config = dict(
    num_hidden_layers=8,
    hidden_size=128,
    num_attention_heads=2,
    num_key_value_heads=2,
    head_dim=64,
    intermediate_size=512,
    vocab_size=2048,
    hidden_act='squared_leaky_relu',
    norm='rmsnorm',
    norm_place='pre',
    norm_eps=1e-07,
    positions='rope',
    rope_theta=1020.0,
    rope_fraction=0.5,
    qk_norm=True,
    attn_scale=0.131,
    bias='none',
    tie_word_embeddings=False,
    parallel_block=False,
    extras=['some layers without attention', 'local attention windows', 'shifted keys', 'gated attention', 'capped logits'],
    init='normal',
    init_std_qkv=0.0442,
    init_std_o=0.0,
    init_std_up=0.0442,
    init_std_down=0.0,
    optimizer='adamw',
    learning_rate=0.00284,
    beta1=0.95,
    beta2=0.99,
    weight_decay=0.048,
    lr_head=0.00621,
    max_grad_norm=0.5,
    warmup_steps=409,
    schedule='wsd',
    decay_fraction=0.368,
    decay_shape='linear',
    final_lr_fraction=0.05,
    batch_tokens=[8192, 16384, 24576],
    max_seq_len=1024,
    doc_mask=True,
    train_tokens=138400000,
    max_steps=9231,
    dataset='wikipedia_en',
)
Each number is 200 + 20 x the weight over its row's rms, rounded and kept within 0 to 999. Layers, rows and columns count from 0. The size before them is the row's rms in percent of the matrix's.

# down: layer 2 MLP down (transposed), 512x128, rms 0.103, rows 432-437, columns 0-127
# up: layer 2 MLP up, 512x128, rms 0.125, rows 433-437, columns 0-127
down432,168,171,193,166,170,192,221,167,236,196,189,225,179,210,203,221,185,199,213,210,183,192,195,202,198,255,179,210,236,202,217,184,216,181,184,202,222,193,188,194,173,198,209,217,155,185,187,233,200,213,195,205,199,213,185,214,215,199,207,222,215,164,172,186,227,169,208,191,223,228,187,199,217,195,190,216,203,200,201,195,231,187,231,222,244,209,157,170,183,208,201,189,178,199,176,163,166,212,202,161,198,173,201,206,237,192,173,210,203,184,139,198,181,191,205,180,182,223,195,218,189,205,192,197,206,191,192,225,187
up433,150,204,218,197,170,221,207,210,217,215,234,173,233,181,200,242,218,211,200,227,198,183,191,191,244,196,207,235,180,206,180,192,177,224,172,178,199,190,195,221,196,201,168,172,186,171,171,213,199,207,220,189,183,193,183,232,199,189,178,214,200,213,202,187,218,175,186,217,220,232,211,238,198,231,188,168,222,231,182,221,184,180,187,204,238,220,175,218,207,210,217,181,202,214,182,190,222,174,175,196,180,206,166,206,242,187,196,206,167,178,188,203,188,174,213,194,197,176,158,196,214,236,213,234,194,196,205,193,175
down433,163,178,177,179,184,196,229,182,228,178,196,226,192,196,197,233,179,190,206,223,200,186,210,215,176,235,198,200,218,210,235,185,225,202,183,199,204,191,173,196,194,205,203,207,151,201,187,223,209,193,203,189,200,215,168,192,214,208,192,216,208,197,179,171,224,163,196,185,207,229,200,211,210,187,174,226,175,198,191,205,226,175,215,235,228,206,139,191,184,202,232,201,191,200,184,163,165,178,186,181,166,188,190,222,230,209,180,202,189,180,128,198,190,178,191,179,199,209,178,194,207,213,188,202,194,187,207,214,159
up434,016,181,188,177,224,228,195,206,186,196,233,212,229,196,222,218,157,186,187,199,186,189,185,179,176,198,160,240,196,183,188,200,193,198,229,215,266,204,211,209,197,226,188,171,203,198,185,137,196,228,196,197,187,187,193,207,209,203,202,210,178,203,182,162,243,176,206,225,177,182,176,192,221,211,198,191,201,213,195,202,194,216,190,205,194,194,210,186,186,202,235,196,157,192,188,184,221,190,221,220,166,200,184,220,198,189,238,215,173,237,188,196,198,210,216,231,235,210,201,175,220,192,178,170,180,195,186,211,208
down434,029,191,194,194,172,208,205,219,195,204,127,195,210,232,193,214,191,169,203,195,211,204,215,205,146,191,196,199,209,206,196,220,175,179,194,210,132,188,193,220,200,241,180,196,173,176,224,206,202,171,185,214,189,204,199,210,223,166,227,192,203,207,160,217,222,184,214,179,206,207,231,206,192,190,181,210,217,195,162,170,168,190,194,231,200,204,205,178,182,207,211,213,222,180,200,202,175,180,163,228,195,192,192,209,211,168,229,211,204,222,207,223,184,197,163,225,184,207,205,191,209,218,239,200,214,208,212,211,202
up435,018,205,188,228,210,233,191,210,184,205,228,189,190,184,186,231,147,182,188,197,195,222,186,170,213,216,207,202,221,206,201,223,204,180,193,183,286,194,234,209,234,185,202,190,230,221,197,211,178,188,197,234,166,183,184,189,210,172,195,203,189,205,198,194,185,194,231,185,205,215,206,184,169,219,205,218,195,234,204,180,199,191,165,208,187,198,205,175,222,228,209,161,175,184,174,206,187,201,213,195,223,205,206,227,203,213,224,208,228,176,234,224,239,200,188,210,179,183,202,190,169,216,207,171,210,211,184,196,188
down435,030,216,191,234,236,191,170,200,219,212,166,188,208,197,203,171,190,176,233,185,167,194,174,213,207,203,196,191,201,216,177,176,171,218,206,211,188,198,191,197,194,220,211,234,192,178,182,193,213,215,184,201,181,230,202,192,169,214,191,208,171,215,190,182,204,190,209,173,221,225,220,189,185,176,205,206,203,199,215,235,164,172,212,200,187,232,208,188,205,151,217,207,200,182,233,219,197,236,245,202,217,175,206,206,163,214,180,191,211,211,164,203,174,198,216,238,194,209,187,221,209,207,227,202,199,252,182,178,243
up436,014,202,224,218,254,207,182,150,214,206,251,188,170,229,202,177,192,220,190,186,213,210,190,205,199,215,217,171,233,194,191,167,195,170,202,187,208,240,221,216,198,161,226,205,180,197,183,179,171,212,199,198,191,194,204,210,184,182,201,174,183,198,190,243,214,200,186,201,164,218,189,219,180,198,218,178,183,205,203,167,232,190,176,178,174,219,192,192,175,200,189,198,209,179,191,189,205,233,233,198,202,191,220,220,178,177,218,212,165,173,181,202,216,175,220,220,173,221,185,192,191,229,191,185,207,229,191,204,225
down436,029,190,169,169,166,187,229,236,204,220,176,191,184,222,199,217,202,163,187,205,194,218,174,191,210,163,206,212,203,205,192,201,204,179,207,179,149,177,242,165,171,218,225,206,209,180,218,221,205,231,194,204,227,207,206,229,217,211,192,170,181,193,230,154,202,211,188,206,171,235,193,228,209,215,228,200,188,224,206,192,223,251,184,211,215,210,186,192,217,162,214,186,203,180,209,195,192,183,192,203,200,203,219,226,225,215,220,215,184,171,174,189,174,205,220,186,174,189,228,184,192,216,200,221,206,189,186,177,205
up437,019,199,198,212,210,184,218,203,181,203,220,198,195,171,190,183,182,191,177,250,211,178,209,178,221,231,199,210,170,211,225,213,201,220,233,219,230,196,223,167,171,155,214,194,225,204,192,251,146,239,181,212,155,193,219,188,205,210,163,199,205,178,212,229,224,201,189,199,225,221,210,213,178,201,192,220,170,210,203,225,211,198,223,200,231,192,214,215,230,202,201,197,213,175,210,179,203,202,169,197,222,207,203,215,198,205,206,199,152,198,198,198,202,218,231,195,168,193,202,194,196,165,171,220,173,210,193,205,218
down437,031,199,173,201,202,197,175,190,215,202,207,223,191,202,169,189,199,233,195,187,206,187,163,180,204,226,205,208,222,178,188,183,256,224,220,212,192,188,206,208,216,210,218,185,192,208,191,206,180,206,192,198,169,212,210,206,241,206,274,238,199,231,187,206,193,191,198,196,211,227,223,169,176,156,166,209,174,193,205,221,218,240,211,201,190,168,172,193,164,217,186,203,201,225,175,219,210,173,199,216,200,204,218,212,202,204,229,179,178,207,213,221,211,189,203,161,183,187,205,210,202,189,236,194,215,224,240,198,209